config.toml
n_layer = 11
d_model = 128
n_head = 2
n_kv_head = 2
head_dim = 64
d_mlp = 512
vocab_size = 8192
activation = "quick_gelu"
norm = "layernorm"
norm_place = "pre"
norm_eps = 1e-05
positions = "alibi"
qk_norm = false
attn_scale = 0.125
bias = "all"
tie_embeddings = true
parallel_block = false
init = "normal"
init_std_qkv = 0.0442
init_std_o = 0.00944
init_std_up = 0.0442
init_std_down = 0.00944
init_out_by_depth = true
optimizer = "soap_variant"
lr = 0.00511
beta1 = 0.95
beta2 = 0.95
weight_decay = 0.051
lr_head = 0.0107
grad_clip = 1.0
warmup_steps = 200
schedule = "cos"
final_lr_fraction = 0.03
batch_tokens = 32768
seq_len = 512
doc_mask = true
train_tokens = 160400000
steps = 4896
dataset = "wikipedia_en"
Each number is 128 + 24 x the weight over the matrix's rms, rounded and kept within 0 to 255. Layers, rows and columns count from 0. Numbers have three digits each.

# down: layer 7 MLP down (transposed), 512x128, rms 0.151, rows 415-467, columns 0-127
# up: layer 7 MLP up, 512x128, rms 0.163, rows 416-467, columns 0-127
down415:108159151141111123113149116154157098129130156137129122113092125109123095142149108155121126096125153136133148076123140148131110134090162139130127158151120151117119131154107126128092099104140139138135165154153148155130112152137141115112134135107138101108153108109127119166149145141111123115130129131111127139144130152132099122106166120125105160156138144106147139117141157099129116153147
up416:166114124121150129142102094093080109103126165130136153109151122127115090164132104090116098159077129144151163125097120152141157097073107132133141123112149119113139135134170105186133140163162114139110143142126139132150173107145138097101160136131133110135144127098155137098133121098174144143129153173098147177145098141137140104122114155096158151123158148096194140136131079133144114097102
down416:133172108144126082105072158097143134157087105145141158141119181160149146078184140121147129096126150169145132143161136121127095131123137102157097121117107136118152137068115110109105122109124125154126087101125092110149088168177146199104083122116122131105086119158102116115099158172070139150124133121147089108129113082135100160139137149142109090102128146130138122140176089112092118135152
up417:115121149104143083116118149173112145106152130096137117125133118113122135118170074133119120175081159106137121151101119087131136120119163121107155166168135116124144073156167137154083135119115106168153070123156162127084117094154153134111079172119135120097126139109151126107123163112142182182101103127130149107112146122105147181155152130143151120130124129111110176123114157183096151107105
down417:139100134147112112132090154112118169118145184106115094157100129118150131122136100114096098069131127118124170134111126133128113180130085151117088150128149113139119160156114124131137106164148148137123115142137137123113127136119161127090095119133141153160118136131137121146143149115112123165130128127065129123115111159096086135199100139131121157137169159127163123147124100117156134121184
up418:157154140144140138142121174074118142128117129109091096162100092128105165113086174139138109095092101146136133167159097115089128146168155131145133134187127087135077107154141142105163140141151104117154125152129104125139137108157138153134113141158115101142085196132129113088114136154106169142109132070099103156149114109142118130144101088125122134108141133112141114070142135129124107157139
down418:119133131144138103154142159146147108080147132106131153160111164167078171123134191109097085167145169150106138143133096147166101121161111146157121116150174119140118171102142096125100098117129138098153152136161141119113128159107167121113143126137132137132136122110111141130162127131167148145183168102143106143118127111157167134131148146127151079137179108133141145163134098126133109126144
up419:107117117141164157096147072110136142145102157142149101163183126137136089142126127129141111144161156112110108109155143143120109143122145087124146128080177134092169138103104132118131118111103148130122090133110113170137116109120130117116141134129104127146130160087102111077142155106144126155114156094155106113087125144130137165125158140120087116116148123125152153153132099130120141123126
down419:120115165114140106102140118099138109169096121156141090149185097181113190131129123128127093114111114170170150125108125127145138119129077115133070147162113125148167110122106133122119157161126175134135163122153142139177128119140125124110129118126143127089132137172114117145131141132140162062163142105135138171137142095140145164107158128160162181132115133120156121087107139103126162119121
up420:126098146154099125122105104153105139136132103116136131145133110100146150170117143135175158115148118100120142116072101124134126098155116131159165099143070131092109113104136163100097143121125108143113159154131125102128127136146138153154148122125134134147094132117134151132114126137146171127144152136095129161142120109142138158098132149124067149131146152156107089107115092118091139128064
down420:156147124162106128119105130088114129170122102156148114106057120144111158101096102136121152126096101149131106094140099165157130109116099116117132083114121113111085119091115160094121154110141135129130122137158122135099134167107132156099124143106123096141124122129149136088123135160138128087106106109113168127172130101126114139121135146123090176154153105148120092140145159119134105140146
up421:150145118117115157142137110132121160108160139078109111115078123137117136143089111139158111125118130171089139171100129081166148128095159146146136142146129138116089113118157132108142116120121138119126136122108113126117118127121115139149126138144127124129108151121107121150122111137183098098154119152102195119124128116145125122166106100122116147111125125135157176100141126081177139107116
down421:140158139167108134137116131127114149116197122126137125137128124116134131127077136095149133112092123124138136097168103098151123068116153116149092122125180194173094125147197121106119175117145138134128133121155113144144127141110122125121120147097097116082169150129097150146116114122152156151108113123117109091117137123135127074151158117085102140145134085158136153125124123175128134141117
up422:122115114100145138147126123116122116140098140112107148134095097097088121121113135139131111119136156148131121130136147135148118173161072112150142127129122127087112138155145094138078119117129129105130081148121161116119127131160148146132157100138149145118109132154128120093188130106140123128145146127110126129107145128157121133128074080104146140178109108126096115121144102147152135133114
down422:126132137136137138091103103127135146169120072106107126096107158084141167172142115118137118132118136180122128073163082120116138124147159120122152099096126165112164112101159133097149125136139066109127141117137181136080112110137108160137087099127110113113157103136117135144164107134119146106117121125153139085141142135111174152140167080120108132084140107116128152146099150135091130112124
up423:096185126146117133176089159147119139121106123117115094140131104163136113102193137175173112094201095150114145115073125128118123116159137143111119104134140118129106156150153146091108129131151102162141075124102129191130183134119116169148136095116105129130160108136153111134121136123092117105115136128095150132148145148089170144130139132137083129099116159133106129109111149116110150106155
down423:093125116128123121133075164120128160147161163150119157137110146125136106131103177129093139068144098119134171116127160140159111151138118111121120114112150138090111138124118144114116130162102159092125119114109118162152192111122116116104106113123126164162157107148127104109083117159154123112127126130100132110127158141143080162123087104112080140119130118183143112122142107138109136158138
up424:112103114136106132115094128153106124141104151138120126137104084096137115114092120108145130137111218128139081110130149162098137143138088103124131105151174141117116131151114111126142124126124079159096153167089135163160129118144156099145111128075164097149102147093154192161114124110095125121145136128137125117109101137137168115108141119127166112083069152148156106112142162112149155128121
down424:111143156091166128089146134108146140095120119113155095102137165125101081133081100099133109131137150132127113132131097117111120117084167122140153090103113106102153126106096103118101125112110167147161108102101147082111167149085120104148137151103131128119115121103125110090140154151147127116121146169113149133147156155126107129140167096144203153129120101122104137119121125140110112144139
up425:111110139116066134131114074131132136171159213109143140103173116081142117089178195155117128112130094109134108104138162100104123089146088150112141153142141092126165182126133119123187118105087099124126219115116127145128118111102199129114150102154156113137105104166111086154128127128142115154187130145089109063093147113113129156127139155102118125095139126155134127050123112153105140129115
down425:113098096099108147118118096181137106055117141100139148114117156081101123135169130111112166157148122098138087106119090153137134168152185166114177183095167156136141125113160154129130166174151109142188138159111074114148111105113153107182123131118134142128141122093154148083085111102141109143093091154185082148097152147085117117128127161167115131191136111086125134106096166115153096144147
up426:098097107156157088144096124129095095122101155154103153172133117103157107112158132142115114108104145160159147119103172104160150149098094137085120126119120072126097136084134079131121107088127157118083158117139099076070119161164108099124138194077074169149108116130173188109091139095131117125091104129090110130158107136145159129162111122124141057138151137118171144152184163117102136190113
down426:101122135142135138130158117122126134133125115104120089088148130095093160099168151129099111135076107132152145158104175087122095147108140076131118149133135141169138157117101135143188099125139132110162157125132145127123137141125094138189109114160146125094133076117080163132131127121165140143136126109131120130149119136121133101096124129104087060091170159097115095143188124142180058142141
up427:169133132110123134120116117108129106105126130163071103123112129104127127145112136138161133153129116154124111157090090150115165164158111134153123145107134126128141147130115123116156170094119142091147152106140121100137122135119101094144124115148134119146155113170119094146116099124128169133126146174125121144097089085105142143140082134139108141151085167136143153105131153143170131135110
down427:106097169171118168156153157123152114102122117185131114136102126130096121147153115118062138138105163102121107112098117114115087097148156115111130167158119176092125123134157119132116172111123116165136063134117126117105146140136141189170092146123136083129143147112093104097094166157150110126119135132157120143147159121118157160127150163069169139125125112102136137146141089136089111101118
up428:173102186103146124135132096105187124124086141144159166110125138162116093104125159095117144102129132159135078095160117125139133119082161112161165185124122123127124105157112123140134173131121167095116138075131178104082171176168134159132175113154067134155133148155120117068142134118110124136148080142116101129140110133168157157111111124091122074091119152103145131144111136118108145093170
down428:053152121127144183155145124137094105110153169087102126140110095124105127112100092141169140161123083141104129078115104127152151149105128173095130123138170110128136093167178119178162105151141087097192144142103116149149144147116132111142118150139174116144141125109176135158126156172163121040125149177112161079126113164115092132147115148145161128130078140137126127119149132112127102148140
up429:084154132138083123112127103123136125140104127118150117162112144138107105155137131159118123147128132145137125133121110127103142099104139182098181172080117088141169102197119120107173091141138105158115114164138094114102136133119122125147109142123129133067108140130150147108099083147142140131134176100132107088134129180097106089133097108185173117152126158114118146135171144145148144147079
down429:135100121132107082151116088178142146118111071169111132120090149095111139128111199117162099119186131172134150117124140145125148093127158169135121126143135082120103126142071120143127147143124156139102137131114129083085138149113136105120128175153145089115168095130140148108159133130121126099128171123142094116148173119138108115102151125118193100106161087113160157124123145150171124140156
up430:118136135130106082160122137102114124094113156134170139183144146121146105105167135155139140155116087140081103156143144125122118052145103115090108118171129122157123137151123111102141118124163116155125134130144122114114083132140123141137118124120123130115116096106159139114138144151147143161126074141103139092075130104146170160142118120164144118095112157092102120124141111117116112099127
down430:108113090104175128103161118129123110129087140137144111076131161126135118133114091130118163126107100155131161084125111107107164135087156152115175165078166127121169090107116119136118112133116116118105137155086148119123133137121115152086134166111127084164119132168118127107121137137113131149123116123131119125158158141085111119127161119091145095122128072094140104149125143139107131146131
up431:122096142115099103149139129160189109126167127116182175156154169110130152148127128126151118155119122103085157155096110136158137095084131162136101162155177122131164113131143111114114140126124111188128104131077127179131140124131171089175152154164139078075101078152118117111129129092178133164074123141109127149143140138087095103136083100155119132118121172082132114137126125060111175108071
down431:110165096183122134092128152079107075162141108148170113113118129111143128139170175104151149124135094148195163128105165109126122110123162109133135114138123110187141120127093163129097113085160163120098119090109105089132173116120109050111155138141073141050106139140111132086104092146191100109085173059127165133140164119141105136137167134153161092150122132144137101139143110105186111111145
up432:112071113127127159130167107125168104137104118109173193194145106079146148113119110155110113130146141102119123087153104167126147169152114132129160134112161088105119088131086098120158156075104128092134180127145129142144132127064155171120136175092135094123130098149137094128124101124115179099103130133122122156130101167119125145089101126086151119118108138113159084108118108137140139124102
down432:139161140133067159152162134116111192136155169141184142151111102108089085167121158116126101152104089176162119114120179116087135117094078138153132120135120140113132100133153127129144110154127138108124107158143128131163133108140149123125126109173124138125165124097148151166123105136116145155128108145088108066161131136106139097113162144102209103131155119093177088143134117159158112142110
up433:122114097115104116134146122158142080146125137084122100119165107109123129145119113136128135131112134121139122103140122134150158101150100141106127130140125123140131128165105129069131106138117142087075135088128178134107180128151156163116137142115128148152111150100126103129130123152113158111126125151135139137144155119169177116103128108115123135134143111151113117139132178135128128126128
down433:117098096094152163098144133122123099097133111137133142135121115157152136085142116094109118153134092151129139093141125131122150124079107105181159131138139123142123145109148159137086142124150123133160133138131140116145165144164101129144126091120124084106120092111108139154120155120135090093132105146129119108095161140131122140131154128110086126176112128103147148124118127109106109148130
up434:140116119158118138144157148125107092138151113129108101131130122119167191136126140098119155117110124131143091128123128110121142133094121108147151150120162095127130117129122149074115118111111128131120123104091116148121106124105107114087141142116136125154129136105131124123141123164145112112151126118134136131153129121136152125145115114129121140103115149112105110121134118138102111131144
down434:111142127107118122112149113121128172123103119124140128144114103126145113130156155114143132155135141135142136104113146101108130084147121148122106141172118121127121121118119116163102111119139119117134131164156142132125122121142131107152111118137129127108168103130138139169139136110129123141115131136123132127143123130129116160101107125121151140124124108105135122131150130117150143136129
up435:135093123117108116072136126125158107118129117100128088101103148126174114132080126165112109123101106109101083142175148156090138131162144178114123134127117128136165088150124131125149141123087114145107138159155133171133112086165173176148106130122137165147129140131109079123150131103146152149119151144115112123134140143117147113150130068091172152114149100162135136107137140153110157128106
down435:074154098099133139125130137136117128118098130141143146132101138173135120119131159123125129140141078103142191157130141148141118128091159138146144140153155154103111131097140097109116170135113122078116138115109103099134122151102115125126180145143135115127158134142169123112127119166109153136146090129161111149143076142150122132110152147156203111134128097102150109142111153129107098136125
up436:056119139113119151118118130148155105118105113114106155145130142133141085139131145102121110124174123111128121134132111110118126138137101085099147132134143149052175146150124114134129150115125115188102138134134130126174155172077144110116151150099129130160146095114112132159128109114119161092117198129086159129110128142134146118166136146121094128092119131140145122103097125114122159088087
down436:126172137135117138153101137135097138126152141165101092116089095134127122104062159139112150129135127143143134121108105158138116097120108108169141140102137154102117126104150123110100190151110143124078141115148135128127139173104070139091159174125155127142087153167146086167113112119073141120144132129150104133106135117106129103129134137101116129143129170158120161110089163094115150171125
up437:143136174129126093127129123143104116159096110165090158138151122071146140126112131115133103128144157119128152150134128100166172132123117105144129127104108098123138146153131130126140123107151109092112140128137118116121099135130104179135115139183140144142081112144096147135112126100158150123113116136117146138161129117158114143149176120172149148127129149131158106138132125142094118095107
down437:147105091119103133111096132148133100096127169091142119136112182188110153144118112123147178110133116104123127131103116124113100137092110157102143098122158111129133143141101163143144120118141115100118151165124122128108136130120134103150097118099147100116116139179139151140129121126146135152092120127121146149155084102130157101141085151118094134161094119169126103112111108106123108105141
up438:168149148131134121102119156103120107143174106151091134157133148097095151124144144141137091124099149136153151149136136102130114120088108079117143139111123150132125140153078120120160161138086114126148154141105119123123152133129144127104129133133108149145152151124167113122127111125139119128113144131121136101157105142129146091116100101112130116163121107114100157148154127138111149113138
down438:156115113104145141114154107142143115136152165116113149151119162171168133138144126148139102107139117122140130130132164152109142145109125155098115123148123120115146127134154145145138161149135105150133113158144131105139100128147129104128119085113123123119152163130135135150148134138096144141108122125162148144111134121122157154149103126121149141147119111118164135132110136085115129124151
up439:121105155111108135166080174120117147142144119114140133105168161124158160109160102112134107105121124109127145140148129142144113157136152133165138114112160078159132125155128161119112170139127097110173121180116145146143160123126134149177083094097131131132102151165132127102112085112141110118124128149131093110107132179077116099109130115129128113121098140129128135091091070106154145158080
down439:097120127132152102105152105108157144139108137163134173094047121113119127122118134118138154110124140126153132126132148114100122111098137150109110116128161131121154147159134133158145139082128061128161137139178157126118158108089116105124127119131126089173153110109165149156132107105115117099141094132104136107106115155105091157116142122105107125151125126151147106170100112106085129123153
up440:119155116115160114172119130140137168146153111107119133123149126216093148137130128076168154119116178115085145096116132067123133173163115137165112178112114188126115150157170106179111085155116211059091158141144106109119097103158169090141101136095127098118125148123134096101134142105113166178140113157100144128186134187132101135147080160176121073135115121106096123126161120090112148128152
down440:110117138114060121163146119102150135070113149098108182144099127144152141148112110156143083131135142158173088126095103175169128095096124165148139163121129138141136127150133141095157139183152121147121110140116114162153150111160128121113110105137096150170156126150166185137138174146112075108116055089097121124156083105155171140179170135101184195105141081140177168137153140134128146076086
up441:156094113124089117166144116159123118038140105138111096118143106073122178158119121124097151147163098114121144111154124147102148131150113141164133150059138128138121138152126099078167143138103062117110157100147151134143152130128130120179153096192111132115146150125134132105102111118160100155129170158144152098123123135158142187147124169186112163139118076181112122112133156112129114105089
down441:124161122165119112121124122073104133130145137136141113099136147116105127104197152147136150125100168117076120122151145108092123154147178137113114133153139157119150156120194097129138165157152151184148044181133136110097121141086147148125110138147116120126119108155144156133088107093131115135111139100134089130146155109106116108158149132124104118126096136132127125142117149106162115204161
up442:110145122084115116109117096118138141121135139073155116104118108125156119111136175147122133137112125119164107145124101135123162087108091149149169118141118164105150139139141074155114121139106152151132125125161099165170122145121129149109147113126146170143096118113153141111145130141108182092127095129132109084138145084120150129115123094119157094093112166143144151119180120091132135095105
down442:145106133108132113122138128086133097110109071115134147126157147135107105122098111132146161142142110155118150100151135136129137124118134148121128115116130106162114113097114094099149131114114138115157124104129118116121149087145154128117099164108116109123128115132164115078112148183141128113124158165125112133127086155126120123129148128118224146132082104099087099154126103161127133130133
up443:145134138108166119130179143116088118134160106126115102152122131095093113099119089152123128121173136160142098125099129128123123093095128157141135146086146120139125134116150142091133148135129132095172122154126139109129111105151116184120150084114124157154131136101169139098165143126124159159124101162133131131126124113137162156096110154142121119096141183167088126144114081142109113087157
down443:120105086183121105151116142111130101194132118162141134158106147147138136090128152150125110127092144137112131159141155164139126088126110095140098138178130131105128111097105087166109117083148119121092101091123058141172137126133101151148140105126159139165106142109145131160139062086122130127135150139139107135098138162124089122117151154120169126118121144105105117115131095164131084124135
up444:103152158129110120110097106144102155116130147148120135138153114085134135126083120143177130128113088122103101118108128141122134155112127110126156136115139158145115138121131124078108111089107098078118159103146141117090135139099132080123146117100156185163163164160200113151124131115094108121117135160114152112137163171106119135162132107149176147080167141151139150097126102134111159138113
down444:109119174144139141156123152110139128131137111151156121114108139126129136105000123131139132128129113126143124104123133141149105124119110098118159112149155138127144136124142115102182164128165165140144111132150133101130119160116129108142146130124144128114109118128177111104122148121134144133131137119126148117147125113141154124135124134106165135117125112165104146148115146130107172143108
up445:120109153093168138159117117142077107173111144137104098140151134097107114116114119114185137103142145134100095115140103119172135099143138121144189143116112126144144117134137140152104134162165125129113115143099140134139152117104169120135110138127099149139085121128119111137106132140138125179089123113110137128134153133117113121142136145162128144145135152121133115092158130157169148122152
down445:120132147121119153129133119136169110140090137129113161122109119121130077116148130113117126103142138120137084134137104140132127123134149131111104185097144116144103164110146138145096132133156134129118094110151146117143121126173120122141129137123107116116139114138138092130145125156151108131135167122166108111150125152134136134151108170095048129136104127117121150135089102115163122138143
up446:165124168140104141130125102144137161165112123128157138146140120135155098159141086141094079120153136142118102116106098155164114126125135151102141108128160108103146114140102097099144115145113142098158106123119205134107077112145126152082142109127114106156168171112093207131094095100128091141067177116170111118125089094124147128128134109107144139136142147143125164110131123150110125123105
down446:111100142199110139137149183172144155133151121082162118145118140169158160139169138135090170106108122122110059180122095109147131134144081137114112143129151088112153210124084142137134154139082164060069145185166119143139157186114090141160092113085097110124152146137168149145118108198133177192084153143160122091073105102157156147154155138118172164098124090149124162127165103110113077116115
up447:122142155138124103138111099109105126159119143130142080114160130111115128132136141139116141122086092079066143133173163103134121144082102158126111136087138108119135165125144095140115082116122167071137151096170125114145100162133104120148119152111097144129128137169127097121124100092113135152133165153143165138112132121139114124098142123150132131092161122160155119068128087135115150144106
down447:089116158166116132112098118115141136101110132133114142103101109126120101103027128125099153144113145125137122125108079145119120102102139108136133124104143144130143151099116094113137168151144148142114101145103134128115112130126089107121159093120138125116110142129167111093126177114145081123167116137145143142138114125138156143168124131131157151141120135146107135143145135143109134159099
up448:113119098093134092117092167156176140106106109116101156138139149097122121161125104123134162130094101112118116158175131147118149152123082138201121158159133166136170113100123125102169091130116148135090141108082145098110127090101102139162118101093121133110108140137083091111117114104150139117131147166119144149152123102104146138166128134149140108113084131175093142120134095120157139121110
down448:165145099142142076133127109139161089155140117142187150135144154125120141168171070118122100141124165149120089112101155111168110101140122069126150140119095149122125128108133170145143167118095153139141106185079125135104110132133146125085105128122133138125092145106124120141133125155157159121153179127139115124150179060176112137128165164152185124142088128133088148140087140119092150111076
up449:080156169149125122174163135118132111104073128117127164138102119136133118151140105177141117133125109111140183136151110117124135141107151141081110095105095139175162136127127109114156075106148141106143150137133141150154101084143115113133131111156124121172151098113135050091124140099147137106101155140118112096098123161154096192139131100144139124128090179098135086133165115135137124109139
down449:132120140166129091085139130105153109123154137139145113083142131120117145140072141154124157087082125126101133121127105114132066106103123120135136114113145124118161152113115130146164073149154117136096097114138141126109111128164145106168133121125152090077124151122150119062143185144135064155091112159132154125153096107132148118135125137108147122115145132147135108145072118103138105144102
up450:123129161137108129111124132140118151121155138151117111157152105055132165137125145129089077121118092111144110111153137122135096129092136151155098136138061116087123081129182117172147135124111119158105172126140107174158124151138176097110120134105101161134125169070138144100143128130141159098107099139129134156104139092141157136141107103089123132163156158133093084123159116144106155149136
down450:094128114141108109120119112128125100161092147156118139133082144110077121091097106110094103156111132116109134110126120143143110147119107086110110109129122149127098132120106143138125115120122152144102115130110147077122134110132101114143117164143134110114138113119126127073109140078086111097143094126121151109157122146134119119107121150145137193159176085157130148163148164117109109128140
up451:113126172108114140093114101100077124167144135141133116142139100194102141121106138133133118129148081103146140116127094182117157144095121132128148130154105132129130132170157094098147136134150138146153141143107100153118092099106138161126110098133151179136151131140118130081124128133163137136128131106076145085148110159123136158164080141142172108109113116099108096130124125153095148132115
down451:101091129113159137118083143095192123130120128155110139144126145114154137123041135097102150126121149133153123055125142132167109096114133121126116124119162120132138149131124115129131141153167163152116145107128144132113094160132111153095112169084120118128109123106183099130136148181099114116143132160107137099148120148118140119131137131106214161125127088170131099114129184118141115152132
up452:153149162151130121129134114104116116096099134116094107103138096093101146109138135116133151106172119078116121151137134113111102144157119160136096155111129115105132078106120144183137135124131151122137120169139099111161097117074173113172157097115125150145118074105104147135085129139131104129166166118131150104118142089157146154123155131139137116166127104145145130119081144084114190113145
down452:098153135102112141117112117098111158154102158078141147113151170149129102148143177114097140138110140127142128106092158088130119150112108114147103123087134143119101144137140102116130138134092121175119148117134133086110146150109100139158098143069109137108116147128144126104141143140126142133168127127102134090109158119149110103131152141115110194158133075154097137110115125125120157155139
up453:089168097142111109136159150076146107134080131153146111130116102130128126098128128167188148106098105124147118167128130124152158149097132144157077126093133116109161181093107149125122119094174133112151185154126129174141120122140148115110107138141113144184122102104089131082125109133150147114142123113142118119140113143152181102089120113137106153132130123116140162148112108082107075114149
down453:100104118138161156112096116142170145091130098129125165155146138166103154153200131119076107123116188155133131125126102123156121108144122092148141129138109137165092118159126133115107137173095152125113114132107149152100156115138119159139136105126144132115126134160105127155125088140138097163108159092107077121162151169122141116127131126125139108105160155114104096136158067147149128137107
up454:131097144171145144124093140148179129149082155151151148159129129133083129147133125140136109115087145078130098125127136128127148149154100109140120128115107099157157162203113103134099138125159139156155121136132098131108174085108141114128109075147096121126151120161109123136074126158136149087116148122125144117115116123115134139135128108126144110130149135163105117129114143157137154069133
down454:108142125110133106110135108166119130130164136144148099126117150089149127150080135147104165137154131143129140113165152122205121150103165151131132133142123153103114118131092135146059120121144100164127101117152162142120136135108111109113080179115155125144152102116134128146116154159112165097139118153140145054121135126108083067123132103103154104108128079155128120118145157167142116150132
up455:136121117105098144137146083091123103180153140132165123137142100148127136097134139117150163140084124127166117083110111123103121099120173139111141122162170118081147113079122109156169158129136156096160087162115116150127108136154130125140187108103153130117109145115183131103138140134098108104112130165086130102136099118131111146092139114150135071084102106118142097111168116104125159112119
down455:108136135129142112144123149112103132072129117132116104111125147122104121136076133121106136140136118148132162117129147111137131139114131128169118134118124125158141143137110122116134155146133169139099123105121118110127113121117148093115080131117120149133136115143118119076142142179137105141125148130081129113133124150117106150151151131112233151118106084119104129139121118142129113136119
up456:132129169103139138096134103122110156143135103167102112156112137153104127129131111144124118115092114148134115108121091129115122125165124128094166170106100133118137135121150153121164126109175093098117141156070089116184142148146117127148113154139105152144136149121138145117137133073122147149127107121111138083095126139150102107115165144093141096118120122152175120142131108155144144105114
down456:135119126136134101096120120134141129116115153135122127147140135151136142158126098086103120095094155125143126102131170145158119147132143153092134164148098115138144138110151129109147133089152140107155127139083155133119110160168139131132149121151120109116132148148124113155106094130140156189120154134147126122101168114136112098115153220108088146117158117155162133111103133107109110119137
up457:129152146126128189134108132155142156103109104129098194126160088132089144136134086137149111117083089093145139127110074083121176099150106146136135132145126103118169118090150099136136138134094157192146055148098139107151115084145113121126074136130121143139137124082141116123148155097138142097116125101094156161129103161144121116062120142140126125112144143127172118137136156132107088101119
down457:096107129074122126137146135114105129124127133110141121128095164153100105125163139104134139122157078153147165081083129155115113147102138098163066156133144138123150127136123136166135147147119157149061084156140109101110147114104074094122132118118131122115135126124179111142142163184114129125128129090115139085103131186117108115099135103165144127130129132144143086107176147100117101104119
up458:141117141128131156161147114130111131129144136153150151137149079115147159140112115148108096102125126112140140160114099127134093122114105137127115140103154108088127134126149144131132116112168125121147113158095099130142143120120116134105147127151139119110068168113112138140149129124151174147139109112130136108157129084150118161142112119134112123137163130136119129137164120133134128151148
down458:104093125112123143111168116151143120145122139103111160107092137133140144139128111163094159128138104146124136100157142123142133124101137120110106133148092135115144123115144096119115140140113125149109150107131150150122134139150156098156127140139095117145136100141108180178141136132129132094117148171142135114124106122114135150131146105121147114129096132129127157165124153131097142103157
up459:110143104162118122155164137146116103157131148123118110121138120128126140133123131134117097106115122139104098138141135176124109091148163103126169107088158195120121100109120105118145132101118120117093136090130120159106084156085134110168178104138158144136129205138154150121121154090108141128132117131107135132079154113131108157106114111158111112167142118160146135110114109131141156140132
down459:125145130116096124115117134150110147153132120140116151139104141137126158146058113113114156126127117082134142089152126113146109108118112089113140119134115118164131153067105147151110130147113156162138071116135130129133139135116119110151171132119144129097113126150089080094112171122101119145127176121147141135146172127159152114114148147111147150158122147154126133168134128152124124174103
up460:133100106143134108074095133100096132138076174136128132149076112110108119150136097116100107102125140082125174114111153155113120135129145100084140154122084174112141146145118152156175145138139139109077149174100125151113124099127124089123098150138100131137129132106093121097130139101128141114137124160136135117134144143141148127092141107133134103119138159147106129134149108126103168117138
down460:097092127073098134104166086147150142144153115147187128085142099132134103094182137090096124118130126099136127119135152119119146146130160160143102101103132094154125120142130110109120092135119111150131116108159130085100133117124134124158171153135139096128132099116144128150167180141131166103143112144118139099132113143080124094103167110090153155118109091163150097112159160138133114110119
up461:102120117128153098182121118126092104110136138080126117148128112131150095210141099111142081128130125138137144129107136107141122130118109077162140134115130138183132114127106135117092142114141146123120187114120155134148132113131149076164113085129091185152106179136134065141152141097139097128174102146083130141166142153148083137146146096127159149126126139134101150128138119120117104113157
down461:129105169167090109113119142154155134176153100146144148144132167120108138114191185154125133099129151147121139142146144104114157098154128164071134152123112099109119070099073118067157088128123120136138100106154129125139150147129180138158147135143119119075155101145084144146091120139094138123132121094093099158137119143123153166131135155123151139114204087134097153122104146143137145162167
up462:098116098120165111120121116138122151141125115145120126157114136142124094120113130143126086166110148111122168137128069149104099136097101118135148131108149120150152135109115118103119118128097123115135150099105137142129168099102134116149152115107126198116115149119125160100150129111105098143109116137147106157203162154151130132120107104147117117180102091165108124113163144149132172124114
down462:099106116131105094128142112152120105159128134127132146132122130158177152124142121200103157110103126146130114105101111099138131109104126113099147144136146137135102104136099108152117104079139140091102132113133143124119180122106128116152178127138121103106135133151081131105193152122150150097115157159166113142140140132068116118117130113083128119163141079180155129155102131129108128134121
up463:101109149079117106121137141181118158100096158129128170137143116159106156130160139087093152119125105151118117105136117100134106100185123117098084124137155100133098116118101091179153107156116136114142117204060106159132126103089110171126097124119121077130167169100152136068141130105117126081108144080126131132115082120138152154098108131070128092101152178140064132139097176123118161134147
down463:135146126086117124148118137111108145136137129145136140147127142120130114160144143129160159180099131108128111132079163125125126175110143129130109167163145169136082095105127159157179153165117105113117061184133156151110155158094120170158095138093117163151087159173142131144111160130131095128111111128101149169100180108080122136114131113144086100161099131096133151146083144105049085156134
up464:094088081079136128185154143116137141136154121110153149120149162156114139151155114158126122146117135108112113087099115143103133086175111100182146111114111080159152098123103129146137140125163139070132151115118120140144143106155151145128142081118120131113155128089112140077187143156110143155095135150113147141197149170107144102155160083143137127134147125163089145113170097120107112102117
down464:128153104132115150115099124114147096148142084145166144130117146083106157092170144120138119125183147113109093112094134089131113137139149151098107116136151162121134173126115124163097109127122105129140107128151108105134170116106111087142131169114124110131134120139144116145121089113140108094071121140109101122142156083115080112127112129086078116159148093145132148162097120123096146145119
up465:128109137165147145144111088141147157102145150129129082133143113148111120118108077136092136142149094126125103128102102104103145125131103121131151123104140097143160157125154139142120126136142113137143116147113142096135120106111123113123112127147156169115132134138130135158104126127131148111128124107134127138117107122107126095116134131109106101115130129112146107132142096113133149161117
down465:099144116140127111130096134152145128135138113118093133109099146119115124142132119102098073105120120138118144110141124136115116118140133169103129106182113123111126134122096115105123104109125110133103127099116120132092127128103108110125121129150134136081112102133127122162144122129120121101139092107102107125158135090102128144120146116139111161137149082091139097101144138112138100140123
up466:120126119139100126141123127160110173116133166043110134118119132129070097118115135143131123130072132133141141140156083091138158101140126176106150136110145115134129105148107145149145110154141120131055061177171150124114122107092098111147136138101158161147153122093182134126159152115075148169140104142140157155128102145120146113095110147092150099133152125134102103115150123110144137081137
down466:133158129107122140137147089121072136104111147155149121131157167127147127082123114132107147149121125121149139140099185102153129112096115129117085093161123111102110112140153083111119147154165171161133112108101157133111076155142117124109135140115167132138143064086129154119117125123141111140067114103139109133155165126093094115112188133132164124101109141129147089165136123136115110128106
up467:172128121129087093141131127121153092114137086108076131122127123119135109144132113122138127157146152117127127119153124110164152128143118122137115152095137133121117110150156100111151149097099125123118167132161131105092144116121140129126119115128123114148134139137137139100133143157093120087143144136124158173103157132135165122136120137108124150155108145124061085136113135143142161124136
down467:146107056128118140110145096111109135141137157114115134143150111187162113096149123078123121141109140127164126139131108119112147104138162126110109119130177156095138148127126135146152141108144136109103125131147121141134122165138126109142134148106144107111142121137153122147102160138133133153120138168129117132135139103140119132121159137105094167133098143139160140124137131153113118126096